config.yaml
d_model: 128
d_mlp: 320
norm: "rmsnorm"
norm_place: "pre"
rope_base: 10000.0
rope_fraction: 1.0
init_std_qkv: 0.0277
init_std_up: 0.0277
init_std_down: 0.00544
optimizer: "adam_variant"
warmup_steps: 206
batch_tokens: 16384
doc_mask: false
train_tokens: 219600000
steps: 13404
Each number is 128 + 32 x the weight over its row's rms, rounded and kept within 0 to 255. Layers, rows and columns count from 0. Numbers have three digits each. The size before them is the row's rms in percent of the matrix's.

# layer 8 MLP gate, 320x128, rms 0.214, rows 286-319, columns 64-127
076:125103107148153116158082093120156132137151172150121140152130169140168160132155103141149172155150122127108151131219169128059118109107139096135077139039135157138140171089066135139126123092156092
117:141086129078168150093095075142119094113116147109151083170124135103113176165174123119098095082109137055121113124107086073192110103112158082108135164137202086117116151116084126131156138075101153
098:134121106115121141169157116143100164109113113163136123121097108141104105071141093132177104154169164166171118216107151146131085154124152113110135125105134124108077142097045160098140187166131072
115:152128179126136106154153121155116145104126084106087083085085067135143215113133181172113106182134097127144152165119131152141104121130100091166170111157104137055172140196122086148093136082182226
114:182141142132092110156122134093084100127156162111131158146200150126180150171122138175144106122113087098164102092120094121123140052228110151151192169118169125132112066081145132165084143151134056
098:128126117137105157118169131103167131098165097187131111206085096140177079176135159208106096145117091166128096082131107175179096123100132144194141148084167117135162144143095148126119062065196185
097:128103115117101129108098140138131154125166077145127113105090147096113064081139104189142123119195172116159099101054111133135121148089152112095204171134140104123123093061095165098171124182107089
105:163136088122140092125119123103143145194227096074142141133068156145168163141085105154125129114148116104060178119143180097162114166143116121084175120067158086122160151148113138152139192110111183
097:092069062145163131151178123106133096075148136150129148106052115082167009162160123127151141162115111076139119124150108091131145180089153143132152096117107086144122118155147092148115133202146119
117:107126094174101160161086102074139192165161101126147132110140124080125101119152104103132100142140123091162147130163171109143147130102119139138049127092115130156052108127120066167110116121182149
104:076146106143161113145170122090123095119175086153138126172134127147187144167034110173159211169187162128076148144107143177105085142101151130173156125084172113128107088155150139139136184181158071
102:104123119147062127134128175153141151126161118153104126136140175125152166170120108093170139136212111102070155107158156105123102115126219152121188091073104106081117182112147108151042161141135179
105:108092162118107086129125085099107145153126102123147087149146171147152140100105098134149099148180092106152046138092158029140136140196201125123128146111101119079090108061103129049112168139124086
075:079146114135179098131078096141117117105151118126160165184094157121165157151067114200088090158154126087127123148118118124099121107155119136135160144048086129122174104152130133102105147167137162
059:134187174128091135077139138160153151177161064172147142101145154143076141109107151109139145121109099142150146073186129130153166133171099172151146115123085089134097098139112083160133075103138121
126:110113145104117121110126049132104145133075116112139096089154089158124095148125131178122206109159147159133114061136143152117135110169093072143098171159109154121120166133185082116092137118157092
115:170153090102098128131131141086151089154081086203163190152132131122166070114148121147082102109109142112148167083149077154128108090132178112169108145106132135149140185177107129145130071133173185
100:161095172141117130082100114166138137143152085136076164139134162136086087108234161153075144144160122099142127166116106169089150125063177079101168168120107153107097075155163121150094118105165131
092:149088130126066118128145131104129089146081141118048146123107085159154145148128069086084172217129085132124183132159049168148131160145118222071153155128113120180149160130152108148113151120187145
116:105082156103161137155089062121136189095103155130123139140173130131180175130111130133129159118182179160128150137100144107136116132112150085125099134121054150082156153127101097110135156104167055
100:148091098170107087123130079119127138119152110153125149145175131130147173154118057144124133132096101162065114168143112068144107127139162156187163168138090097198104112137127186059116142105116109
100:118138196148128125163124103105111176106182109083101081135108148124163169182154132136157106151123089100105184140145156086166164108122093104165121151120107179143167131143079201121118152109102159
109:074114169137027156132130120184113134119156149103170151152100149109197094112145122128094111176158109151121159132110126104148163109147188085120108197081149142146172120117079168131091115074139086
096:068101080141067139107109131134144103141156087139130140129128154089223132109105081146120122121158116188128152099137109124145125154074130141109097082147089158202160161121078119231076150100150168
073:160149115140113121076191142151144131112129199101096108128181134153130139166134128162191155144119121143129134181084094161092098139078140078169120197123123150136114189099141129112176114083108101
089:132128080128138098110137062137121155096161154139165180116141109068107129119111173126173120077119160095151113120098136096082064142142145099135053085109096087083131148116171081155160121173029110
100:093103068188072081145099072154142089151132120111140134168165106111171163156197059178160100220134119143057111106178116104080081171117153117133126122122131168118141166128120139121131140121165113
081:178145126134145170110129097156118140118159138105139092095161136122094104078096166115150183086177185108156128174045123145174144068135183125106119152197147092099112115126079137186145117101074137
091:159161102149173111142139106099103222136151131122120165170129110079160119094142112132133134159128155142088092168138138180134105194105175091086143216079076145182170114147113088129155167233125093
121:139068127150158055139148103100107114134048108172132150129135072147137139106097118121136136133120111140109110141110147117189120176139110140102119123104083120137099122110168091144145181156115121
108:119150123081180139161166113088140118109042170119208098121171181081113141110171084114136179169151094098132133134104083140188132147119110164110148179147158169170098116057082165105078142118140098
098:122144079163202130155122072159150091112130136161120097113114112132096164174165091121108136122145157126065137153153092143142102210092189112123110142125113123070092102101134161043090137140081126
116:182122101093128066174069097114146147149179139136112162152101143119120137109063162112160116111174099167127175119120134158135133095134104144134133139164109117158165227076084064144117162123098180
114:100111068122122151125148106161141096119165156096066046170155157140160070140107112174121122142153135166068125118078052150158137121160145096121138165077082122098159150194095130142128108144209172
# layer 8 MLP up, 320x128, rms 0.199, rows 286-319, columns 64-127
124:144166099094121118121084163142198111191140116170143117071114162178128143140141115114139130113082101102167145120220171081096186157148112172129120099087126103118094099083060099146183099062168092
108:146157171176117099103119086124133052132152119095131198124158134132197103104149113150174073152074110138113131093119066040073158160167116133142068153147117089179173053156141195095128154138181035
094:066109101138182046123129147127088085177138135070098127130097099134119132179112126141133157117122163101144108138135145180087131104113136144165168077081178139092060092167150152133054132110124082
101:089112111146171124148147126127151115131065137136105106131143169118201127166146134117161130077142075102118109160137150134164163112147131117123108059105164125091130116170125183112091061100139149
107:141118150108107128174097107143133150119187088125145115105149092090163104157101112217148141131169083152133106089154124119141085207103102164180146134113104121047140097101116159166122166103157166
105:131126127113146076075141172150138100094143102138117156154076109132138157204100098104127157122080158149111092107130124101113129154122103185155121107122144087183187167137162064124080166068114187
098:136133151103122075098094147121101140111100110110151158108173153113192109116118092130150147175139135144080088124140173206056113127142188134133121088124123163200144131123143053130063132121177089
111:139127157160140106140107127154139105167126146214141084131149170086079149205128165103121191123082112102087112095149173137097157143155154146180122080119123137134111144079175136120087136140160131
097:163091111158135119145115132168158080185171154105162184125131181147127158115098196136152183129109106163188097129112109052106108057144103138206054133158074144101125126136125112108065145119124100
104:129118104138124203103095122155065091121215111076125091132128141133054102165186160173076165129147121161167136123115160144101136113130095128098154089106138134113066163053101168114124163071156125
098:128137080128187154138153109127130143150159132078137147171157178127202108087112185187149078120153097195136128131109084173133118129126135092087142090165138129071087100184132169147126114184106160
095:117134163164151111128151093110129092096135137139165097202060130081149172148168163124163070193101166183139022089183138151155085131150136065146155122150155130124138112121186112131108113084145148
106:135127115151167062150122069139090134146135115131160133067088146157100111100110080145157109143162170166163111143097202115130157130106084131167181145126128111125154103197155171132154105180144149
105:130123109151040132069098122098132106127112110138141106111144166101126115144131118146188169097158129157103134095105107151166078152063063140083107120136130128106140176192178112086199143086104103
066:119127110153160139159100112123090139164093095138107169153149073095137102118151104143109091154200101201082106143074103169175137103109166125169122124038144165138102168137171152114061151198099108
111:056138109084146186108106135154104082030170147077119126105108121136129214193121148120156158149149154107093074083118109068131123120143133173079107167140083129152105146128069115101152130114041108
102:075151153189132127113162085133107094084128156124108136153148110125107129117088130154158126119178151126096104135107125157106114113164147224035139132064190141157109139055141153068126132151113121
102:112132084140144107159074123124097083160188138125116105111147139125099064089106149175079180133158144122112134139118115128130075084167052106176082068124081122142157125145147085138171135167165123
100:069118116147201095145125070163123118155076131123142096150133207148152099124131120095119108121184134120115081119134126154117160130131172094157063194087154106136111109094078096100087123132142143
112:152115095152147183149126074096127152137146156168147126113161140102106143115122141142163137118124194112070171104100117126152096186149089225162143170147124194119160142157079159134108116091151099
104:104153140142153068129062078115116152196151155146115092112137174132182145144155105154133151052070122179100117141182126085112116120146140017129163116112048109117149159151184076116102112100132100
108:098204165175074192149131137149171195092073175144168158137111111110120126113106102150126191113151145137172121130123146101100140147161122105161094190128175074107139126127071096085100094102155079
100:061185101088109143074195136119149112202126138145169082152140120197102138114178102127111131176116113129131214137144139099162131125122139121152093128133132127126162165145094100111113126190153130
102:067191087115119141193161103150155161121124160132166114125100166148147140088150153183100156189111173106105189118154141088120081113113121064144102120109069120151144194103130098108113131146120087
079:060109139161177115143111088108111122189212082100131149121069131125135130126091113113104074130174120118151102099176061151155127076130188131080188067106132135146143115156146106119111149127143175
096:136158070150157148038113137148132136187169133136126137130119108118138041162143130077146110124151167133109133088124159169122124121095134140141143067116168111116169103067128107136111139116088079
123:084144123121092096186106121163149136173150138119160110098146148127152157159152102151167101187128101133099113127225133076076147186160134174155111100127152138123135132118135113119152140129159059
085:144156165124138202151179160129129149092103127133145120104142112132116080097103180092126175089119174115191157120081136115179186118185090169119150118144153131150119092182083149147154093092130105
114:166102110097108157133197141140136153117110088126193156130104118110108185103124138091155082169170163176201099161082122151108099101168168128072079188178125128168121158092083165130125132116153189
103:082118163124114123109117120086123213130126149159162114136169150161073118094072118191136144120151119155096088179121158072100122139096189113134139142124100131078076131083157131117158126151086126
100:149145140102158161154097120130172170164116144153157083169175107097093146100129188102122143164081129078159129132142188148119159121132111133142179152150160106118136078123112188152126146198085106
100:131122110115093205146119127134114112152155131143127145161142115146111109081139143149163126094103103071148054089131140154160107115151098137096114183113064129098121172094112113126127137170097178
102:106110059112125157095068098097098129079077120135212177089139116165139073134123133081139148153155143156153113125138099050194164187126089099152085132161192127164084084153168118183122158125041136
101:149177109146065160117185155147114147142077172132078100134175085106156093154140038145064103124093152141128137161107117097151130165155148147169135189113066108147138123092077114099081104125140186
# layer 8 MLP down (transposed), 320x128, rms 0.16, rows 286-319, columns 64-127
112:120143148103126105119115165115254120164122144149144116098132181159131121136166127139157126151102118127153136101255158098059129166132108181133137126046129114127102116086092100143136100076139134
105:191128123136118097184141205085063133207191120149124094135159206131158158092108106148175113121106131129128142193133155124114149104090121188142118116215127084105130167124147127166180063156125171
092:145139123038069067117107110117158044074107094122133107133166090103149156156133074066129131053151112053128117137185085145121148101137151115130145173121116063133121120164094133142118168114127143
099:101092102180056119102161120081167164103142114146149117128081091167138103100140175157167150156155117144100148066126118156169234167123098083115037162144084156105131118125103096140145110208136140
104:092162065146199109095146132119114181092130127125082124098085157118142093142115115075094125142116145104123182073069152043150138159132142178040156155213086188138114103158132082102133133151107131
099:144130118132117141181104132173161150116099040062145184112074062118158150182115085106084141110066101170069142096121082101153114163081110074111135134096129141168119149179077103130079158090147135
094:157087132150089154124111110126100156121154114108123150158097069127154126071102118117057155184159148127132077106088145158181188143096168114107128131182115150153135066178107181150135129129100120
111:141168176089054115110159061120114107086140114121114111146127084137111124117158122167060133141115168176128100102125100170071112069134148148149104109151098130132136118120093158117137140147107135
099:122179106133146078163102108139070164170147163169125113123161170098146087107110158121095083129101158117084090166080156092169128159198124116156101150172136177149107111140126147087195137077097091
107:132175086113109131114143085128136101090120117143129154069146130137201085139166163158142149151051100041091139075108170198150079133148134106170116114119083154129159162103037146149103109127085155
097:103092081125110102142072095121087125113109117123117153151069142146162123187138171083108146089164094125155151088236122103124111102141176111131176178117113119087083130096174126167136144073152065
096:030099107168098112112155105138127122130157102123099125182038104064131075170141127118112113144114127114075092070180137124112103130156133125089196145122121177155082122136148134096116105159150140
109:086183157124094108147128139124124118060098163102178146161135099136111137132045195149152153155159131112103165154176109162173117175174119089124103189130117139086145103183086126190130138151142072
107:160180092175091081133117152110094111117163122119183111136127124148138161125066104126107152128110129129100157126070136127126099122102113171117127165076108062133127097116114094091170150105112128
069:147209174080092104102155175146164138166169119156173095114108182177079140122111143138137152096078113117158137099200167110111159157142084175117123129105129085118125100121088103147166061070158112
103:099107121120087076150080110146066147170133117152126131144142178147124112080117092089108104111052099103104134136045107125125086106122144153137113156142090126108130115084128145178114161139099162
101:140133133172099116091142128122108055121133143106212147123147160115160144118060113072121121163151166134142147174065103134111119109125145176069137155126159145106168144120113115052143150152147090
098:112185125144131156149209152106101114108145116194153133138171143145106133145091186075065090139136168127131123073151098130115081139159122117139228146112138142118118165163108142098079121050155134
095:115085098122158096141097170139105149093089114143174086073103093120131118180136131080132183127136175108140122118162131142143149164160164163112119123035131122143159147113072108143166145160169137
113:114099179114066155102110120110153164080053164087208082136201107090105126123124118129090144128136107074122138117123129143155113137167155138135110137083128104086143087113124192083150071094133140
103:078040099141161151132129124147114105124174140088164068141124122125119107132168094117140144153126120095135106146190097087099121087182098093169199121074055099136102100093134111135108143168119081
106:115135186120162125173134138089130172126140154147146131093116157172105092119109142092111134119083093103097146205181123075103100134133148180064109117168138150114125151110167164168173143096073094
098:156111155173158113203176149110169101104089124098111140151131162111139169150133138118112127123085123105129179064152170130081122152090161130183124110050161151174109154176160102148133114129109161
103:126127083158124122130129093142166105126077101118142125155142156186081140100167124100126119174128138116079115136166166116171116134171133137146162158028148088105155174104146138140080127113147081
089:174152148125144148125102143142136105158162153127097120146141169142092109126124162082167053140118113192117124099092103110145126081059144122173107139097148152127135127107089129117119155141117139
099:072127110138092155111172102102187171088120130169129208121125132115079107097169144143175117124138084087163152127158158139167140129092057130145116154135153068150105096166122109147141122168156076
114:097126137136111106131121108116174136170131166133162100114123139166157158141150123143138080134127104145111118107244131118099155175119123152144128130097123091151125124109115134121153114088146116
088:082087156144070069072112123113132121127081091153104201168110100098150114175236094129096117187126117119094134107171110138103090149139091123153171086083088168151150150143130084138091184183194124
123:130103118177108132138117149139125185098112102119181140152115112132115173090144130119161133136189138179129083138103083129126138091155205137085107202196137111142086176094106164138123125110110118
101:155178157101180178082108099146170110144123099139118107126090068100088094120122107168171183166166133085125139131110165155140168103080090155075133115082131095116161103091057132150141124119114126
096:166162167123147095123101156171059154110110078136123175080081142093115130178154144136170147148186107138074221120097052127089117134136105096120103139097187142150123106110130103092120115163131115
097:174126133092102157103134188105107130120159142122140155097148125153162152111115118141100141190151115142150151112032133095094206125089084128145193145169198145196088133065200116115144116168121171
103:146183122157092126133102105133121104084096175126132086146143168082123120145129087150155111124114192071116106171178107133162166125152119142145177161122100156132076132153112092087137117161127147
106:104114166095071150097170081095150183130095135150148159113131105104148108095175116136096137118112081143141134114109204149127109154172127063118138170075124134199156128156089128135086108153124158